Each number is 200 + 30 x the weight over its row's rms, rounded and kept within 0 to 999. Layers, rows and columns count from 0. The size before them is the row's rms in percent of the matrix's.

# layer 8 MLP down (transposed), 320x96, rms 0.136, rows 81-92, columns 0-95
099,207,207,176,191,218,232,159,215,222,162,166,175,202,199,249,195,205,178,107,177,210,197,188,140,178,164,293,182,177,202,160,190,225,190,188,183,218,200,211,181,183,188,171,193,193,234,161,189,179,234,182,191,149,232,194,200,251,209,199,236,229,182,208,176,215,204,187,257,182,209,123,173,213,173,158,213,214,185,245,226,149,195,191,234,240,238,236,225,198,201,254,253,222,212,196,219
103,183,170,156,169,185,210,169,174,206,179,203,217,224,174,211,192,225,198,249,202,213,161,261,153,193,175,231,244,160,236,193,144,198,204,195,269,151,224,222,212,192,201,232,173,173,236,198,239,251,240,247,214,196,239,231,198,186,216,204,203,246,172,215,141,198,217,196,193,214,214,190,196,186,246,218,209,239,168,210,207,182,202,248,171,188,178,169,190,144,162,149,133,254,190,167,225
109,189,198,169,201,203,260,217,165,207,211,190,174,214,213,158,203,193,194,182,223,181,207,254,138,188,157,143,207,142,219,172,182,203,200,209,184,208,201,167,219,240,209,226,241,195,182,271,206,187,180,224,201,187,249,153,199,197,197,224,224,190,187,161,186,129,266,211,117,212,219,178,224,194,219,180,212,284,189,185,244,215,187,198,168,237,258,238,202,187,200,229,193,198,200,158,186
108,207,205,217,202,199,175,175,243,195,201,179,178,222,202,190,222,187,162,144,215,215,118,177,228,182,190,188,177,169,211,181,233,229,197,256,254,237,216,219,169,160,216,215,232,224,266,175,176,249,221,187,220,189,219,190,188,154,230,222,205,243,177,251,230,220,230,205,188,190,194,176,231,184,188,219,227,187,165,174,143,205,262,158,199,208,181,235,228,173,157,184,223,248,130,180,148
089,203,240,214,112,167,186,193,275,214,159,263,205,233,194,222,210,234,232,206,213,190,223,193,168,171,238,219,242,161,165,174,194,170,195,162,227,197,193,214,199,171,229,161,190,234,162,241,204,153,151,184,180,188,181,202,213,212,171,221,179,161,213,180,175,208,196,210,221,181,188,202,234,230,202,191,196,149,229,253,256,189,246,200,221,171,187,242,222,222,185,143,133,209,180,225,224
096,185,155,219,158,198,234,181,244,196,174,233,192,237,216,218,199,208,215,115,178,211,174,184,225,192,210,136,223,253,242,242,220,213,228,221,225,201,219,169,246,247,226,207,180,185,181,243,220,175,216,182,206,155,247,144,161,176,170,123,193,214,193,182,216,149,175,161,199,187,206,224,147,238,226,209,235,194,213,218,189,216,223,218,133,205,173,193,201,190,254,193,221,219,220,182,201
103,187,204,199,129,156,168,190,177,201,209,134,205,197,207,231,278,186,178,158,190,241,208,188,226,192,200,212,207,194,193,190,179,221,157,151,205,177,238,166,187,240,268,208,159,233,222,180,217,235,205,222,217,245,222,208,198,200,186,230,195,225,216,206,204,222,187,176,227,191,201,172,175,204,138,223,196,204,191,217,212,165,113,208,247,192,191,173,194,259,171,223,291,194,167,204,210
091,184,137,175,227,203,190,217,159,189,198,203,234,228,200,184,160,236,280,205,192,197,214,223,217,191,240,172,207,206,255,149,183,263,197,276,197,208,228,189,189,157,178,223,191,207,154,187,215,195,171,180,238,194,200,142,167,184,190,206,237,200,191,151,179,161,151,182,216,202,222,158,236,227,199,233,213,202,145,175,208,258,261,215,186,178,178,184,247,160,209,217,213,213,245,222,199
104,243,201,159,199,237,224,255,156,208,249,135,217,189,153,265,159,206,238,203,189,229,215,215,195,196,212,247,169,171,179,189,171,222,220,160,208,174,215,186,191,188,179,229,191,237,181,193,224,183,188,242,216,210,280,246,211,177,197,185,157,209,224,189,172,218,212,109,197,242,177,231,206,252,212,156,206,205,182,213,226,168,211,142,199,161,234,184,175,181,218,191,223,185,211,161,206
103,198,223,240,151,163,212,191,173,206,247,206,173,191,191,166,190,251,184,224,207,196,256,170,179,169,160,185,201,193,217,186,251,204,194,178,191,260,245,225,207,168,210,262,163,192,147,176,236,238,225,186,231,159,244,169,163,217,200,198,182,192,161,186,180,198,196,208,228,213,154,182,179,211,217,162,143,218,223,226,228,192,221,209,184,251,198,200,210,211,129,233,127,216,220,256,227
099,205,263,191,203,234,198,189,163,178,203,210,247,210,207,221,283,191,180,262,215,224,171,179,206,208,202,189,210,214,128,244,222,248,180,216,211,172,147,168,126,222,223,208,237,189,232,163,197,220,179,193,231,201,192,209,185,233,155,175,181,197,208,156,190,140,165,229,128,211,174,212,218,166,188,194,213,239,188,205,198,191,189,149,195,207,164,256,197,207,215,244,248,189,208,182,218
100,197,235,224,214,194,191,209,208,232,274,195,170,214,144,174,205,249,243,180,178,214,162,209,236,240,176,185,182,211,219,177,234,219,217,120,190,195,150,174,266,235,176,194,205,257,193,198,217,186,186,249,215,185,225,206,143,199,210,200,205,173,225,214,223,192,202,243,191,199,200,229,164,179,182,203,149,173,178,200,270,152,233,262,194,208,204,184,136,204,180,169,159,187,163,194,181
# layer 8 MLP gate, 320x96, rms 0.12, rows 82-92, columns 0-95
098,208,190,117,229,155,247,204,244,200,211,200,199,178,238,246,203,210,157,223,215,197,158,210,167,201,142,181,178,218,201,208,156,231,175,169,193,232,205,219,165,226,193,197,193,277,194,225,205,181,181,227,233,230,251,228,194,164,251,185,188,218,222,160,243,220,253,195,292,185,210,187,194,170,170,188,204,226,190,194,208,211,171,191,231,231,159,186,182,208,188,186,157,259,182,239,204
110,219,204,226,204,204,195,197,214,237,181,165,228,184,246,149,182,190,187,248,160,195,200,248,189,195,156,192,220,218,229,188,274,187,210,201,180,209,177,175,222,122,208,254,202,231,161,244,161,177,220,148,221,191,196,215,171,174,189,223,181,164,211,191,152,165,232,210,201,214,209,191,146,211,221,215,188,221,173,252,235,225,160,169,216,160,225,241,163,197,261,162,227,250,175,159,167
110,95,192,178,182,205,157,203,185,192,235,200,210,132,204,228,237,145,216,178,188,279,229,200,188,216,193,187,242,241,224,196,246,168,211,224,175,215,201,232,181,237,199,243,209,178,215,218,217,188,158,157,174,193,232,191,146,189,184,203,177,168,248,207,201,192,180,226,242,253,245,225,208,186,261,224,200,226,186,250,185,189,220,184,187,210,192,210,227,226,176,151,170,183,167,184,220
090,232,245,179,187,149,212,232,251,161,187,229,214,190,233,230,199,213,230,200,199,221,190,168,188,183,212,206,248,264,234,147,258,184,175,192,215,182,260,224,181,203,216,195,230,214,190,235,215,163,147,244,137,218,239,204,181,207,170,169,194,143,247,167,202,237,168,196,191,198,224,226,185,242,156,193,191,194,206,238,225,227,215,184,235,219,177,287,192,184,161,200,196,167,212,224,199
102,209,185,209,191,135,199,208,228,213,199,182,162,183,213,208,261,224,200,195,201,232,179,166,173,197,190,198,192,250,233,212,234,220,234,220,184,224,224,198,191,199,196,199,194,243,226,228,191,168,211,237,182,166,172,112,162,130,228,197,187,170,194,201,183,240,164,180,176,202,199,233,145,206,328,172,206,173,228,236,177,188,161,224,205,155,193,221,150,203,225,206,173,180,208,197,192
099,132,202,216,203,203,177,217,184,205,229,198,231,193,240,171,208,184,152,211,194,242,169,174,249,202,195,207,189,170,125,171,208,184,171,205,183,201,251,144,185,230,260,196,231,210,202,163,248,146,192,159,209,182,189,192,196,173,198,196,232,185,172,180,202,252,167,224,158,180,216,172,205,241,160,165,200,168,213,182,256,173,179,172,259,162,225,207,188,282,217,147,203,186,187,191,184
086,192,194,219,206,196,209,198,227,169,200,205,237,261,212,222,208,208,231,170,173,184,256,201,157,215,244,215,207,244,206,209,129,229,261,202,221,222,207,174,144,170,247,240,206,184,196,145,224,200,129,189,219,194,190,189,166,180,223,179,175,201,226,146,182,232,158,176,228,197,182,189,214,198,230,208,161,270,175,206,192,201,191,194,170,202,211,129,224,214,270,229,146,196,214,227,181
098,187,257,216,248,192,174,220,156,204,191,187,202,169,174,214,203,176,175,234,224,199,205,220,140,238,225,207,179,261,204,198,197,241,177,150,198,216,196,225,174,167,243,226,236,237,159,205,158,199,190,238,230,171,253,190,178,151,208,229,213,176,185,207,204,216,207,171,234,159,200,151,145,225,192,192,222,220,227,176,187,233,190,175,242,175,242,187,166,153,245,166,183,217,161,142,135
108,193,179,182,183,138,201,125,214,222,215,199,221,156,210,152,234,206,208,260,221,201,233,193,219,231,190,194,167,169,202,203,236,179,180,185,173,273,260,152,216,206,197,233,211,173,156,204,223,168,188,173,219,166,234,159,186,166,189,205,246,237,174,173,233,171,195,211,221,168,228,136,230,198,235,176,247,187,212,195,246,203,158,206,245,235,232,179,192,192,160,178,197,248,202,198,243
105,223,259,193,189,218,257,158,204,190,155,190,220,199,208,209,218,213,176,262,225,198,142,206,212,194,159,208,140,210,203,196,249,184,124,216,154,198,189,174,248,249,173,237,229,228,189,169,192,184,240,156,185,236,207,170,200,179,236,217,204,172,194,189,222,229,208,162,177,177,163,198,207,262,250,171,269,209,211,190,225,209,214,168,197,195,164,199,181,239,214,158,207,211,209,206,134
096,196,196,186,221,213,211,210,250,230,254,200,175,173,256,156,233,193,232,206,185,252,173,202,191,245,191,189,199,248,253,187,156,215,226,215,198,220,207,220,248,187,206,165,176,152,142,211,185,140,227,194,240,237,202,206,231,209,211,232,148,183,195,147,223,158,196,244,237,234,162,219,233,234,202,178,125,213,189,192,208,209,189,210,160,214,182,168,225,189,181,152,155,251,179,185,195
# layer 8 MLP up, 320x96, rms 0.111, rows 82-92, columns 0-95
107,171,253,164,193,205,206,188,172,214,169,274,208,211,297,186,191,232,259,177,161,240,181,204,229,226,213,166,153,198,196,196,216,218,185,218,250,228,156,241,184,198,231,184,206,182,227,185,217,238,208,216,235,173,207,155,197,178,184,219,184,191,251,223,166,156,166,225,130,224,186,169,232,211,189,210,240,145,171,201,183,196,219,193,193,176,206,207,209,221,241,214,163,187,153,149,219
113,205,218,236,148,199,276,256,220,197,158,135,229,182,160,223,214,231,168,218,130,163,167,237,203,222,137,180,199,153,185,196,201,202,187,212,150,218,173,190,191,201,174,249,206,185,185,213,239,204,238,236,194,255,214,189,171,168,188,200,207,183,194,172,232,211,152,210,161,255,188,158,220,223,206,224,234,235,233,185,163,175,243,200,172,169,213,230,181,209,158,235,185,211,180,196,196
107,158,175,185,196,178,139,189,225,197,249,187,200,161,186,253,208,159,183,190,158,241,212,198,187,210,184,208,221,199,221,138,257,245,221,277,203,182,183,167,190,179,182,211,226,198,277,224,203,192,175,225,210,166,227,204,121,180,231,228,188,151,183,180,230,225,176,180,148,215,221,242,212,186,180,251,182,196,195,238,182,160,221,183,195,219,190,199,226,248,235,169,191,184,152,212,185
092,211,199,183,176,216,250,189,158,230,202,143,210,221,191,236,232,182,215,219,180,157,236,196,251,149,208,151,175,232,208,220,204,245,195,194,177,234,167,199,263,179,188,186,223,164,219,242,159,228,158,206,169,261,191,261,194,173,248,193,187,207,181,213,180,147,204,180,155,166,175,231,220,199,232,151,233,181,174,189,209,232,185,255,174,185,208,213,181,134,219,179,201,166,213,246,212
096,170,171,210,179,227,205,250,242,224,221,187,230,205,188,238,226,235,235,213,258,212,242,218,137,171,226,192,255,265,197,205,251,198,201,153,200,194,199,180,220,168,174,232,221,210,231,194,167,201,194,221,181,170,181,171,217,238,172,187,157,234,215,174,180,212,155,241,197,221,154,134,240,174,162,187,167,221,160,155,193,190,236,184,201,196,215,180,166,220,143,144,201,187,230,175,175
097,190,205,177,247,218,241,203,128,217,179,210,245,241,209,224,285,214,219,240,164,187,214,209,179,268,194,191,213,230,204,194,178,234,222,199,212,222,164,204,202,206,209,251,171,184,190,188,178,170,240,221,214,241,233,211,208,142,154,163,161,198,222,168,160,185,236,211,208,240,191,171,230,207,180,248,242,166,143,192,180,243,195,199,192,197,195,166,163,215,225,192,132,209,162,217,166
089,154,181,258,200,225,190,197,178,227,242,161,193,274,171,175,231,188,209,222,197,145,208,176,238,186,221,257,208,267,204,216,201,192,229,185,186,227,180,155,215,184,241,225,170,215,210,184,186,169,166,171,194,160,210,253,221,163,225,182,278,224,243,179,191,175,182,166,197,159,156,239,186,232,156,158,236,232,221,209,209,184,214,176,161,217,204,175,163,223,182,224,160,195,230,189,226
098,206,214,157,180,197,183,178,229,200,245,204,182,156,171,185,232,194,212,213,259,247,186,202,186,221,154,202,121,216,231,229,202,217,177,234,190,203,217,201,172,204,165,168,170,181,231,174,179,253,188,186,180,203,194,225,211,179,250,155,225,190,201,215,186,168,196,160,181,206,125,261,203,176,235,200,215,227,189,120,177,211,246,179,250,164,166,157,207,201,254,229,208,243,175,163,194
102,195,183,229,207,187,234,258,200,162,194,185,215,167,192,215,223,197,196,202,200,168,238,167,215,188,215,190,209,231,149,216,202,208,216,210,146,211,132,213,129,223,189,146,176,217,205,204,222,192,234,175,203,220,199,137,229,226,255,229,252,177,151,198,196,232,237,242,219,177,235,202,227,171,181,180,236,237,178,253,186,179,241,161,226,236,178,210,150,200,206,234,169,144,169,160,158
098,213,226,220,187,260,209,202,187,174,223,188,199,186,220,232,206,193,249,177,210,227,179,191,153,167,234,215,177,251,138,150,143,250,240,225,233,193,205,218,181,203,235,228,200,159,191,157,171,188,232,160,200,172,214,162,176,189,192,205,257,202,177,177,174,146,222,266,170,176,217,201,246,180,190,216,186,212,199,214,216,250,172,188,235,127,170,198,128,197,228,221,235,197,212,183,216
097,184,219,143,168,264,138,207,166,223,213,232,197,185,197,215,204,237,202,202,181,223,157,203,202,198,200,171,227,203,182,188,176,202,267,187,180,164,264,202,220,180,160,248,245,210,209,226,205,197,180,180,199,219,281,218,153,165,217,147,134,233,213,205,218,206,223,201,185,231,200,151,250,202,220,216,232,215,190,197,205,148,257,258,249,222,205,195,209,194,222,181,215,154,187,182,212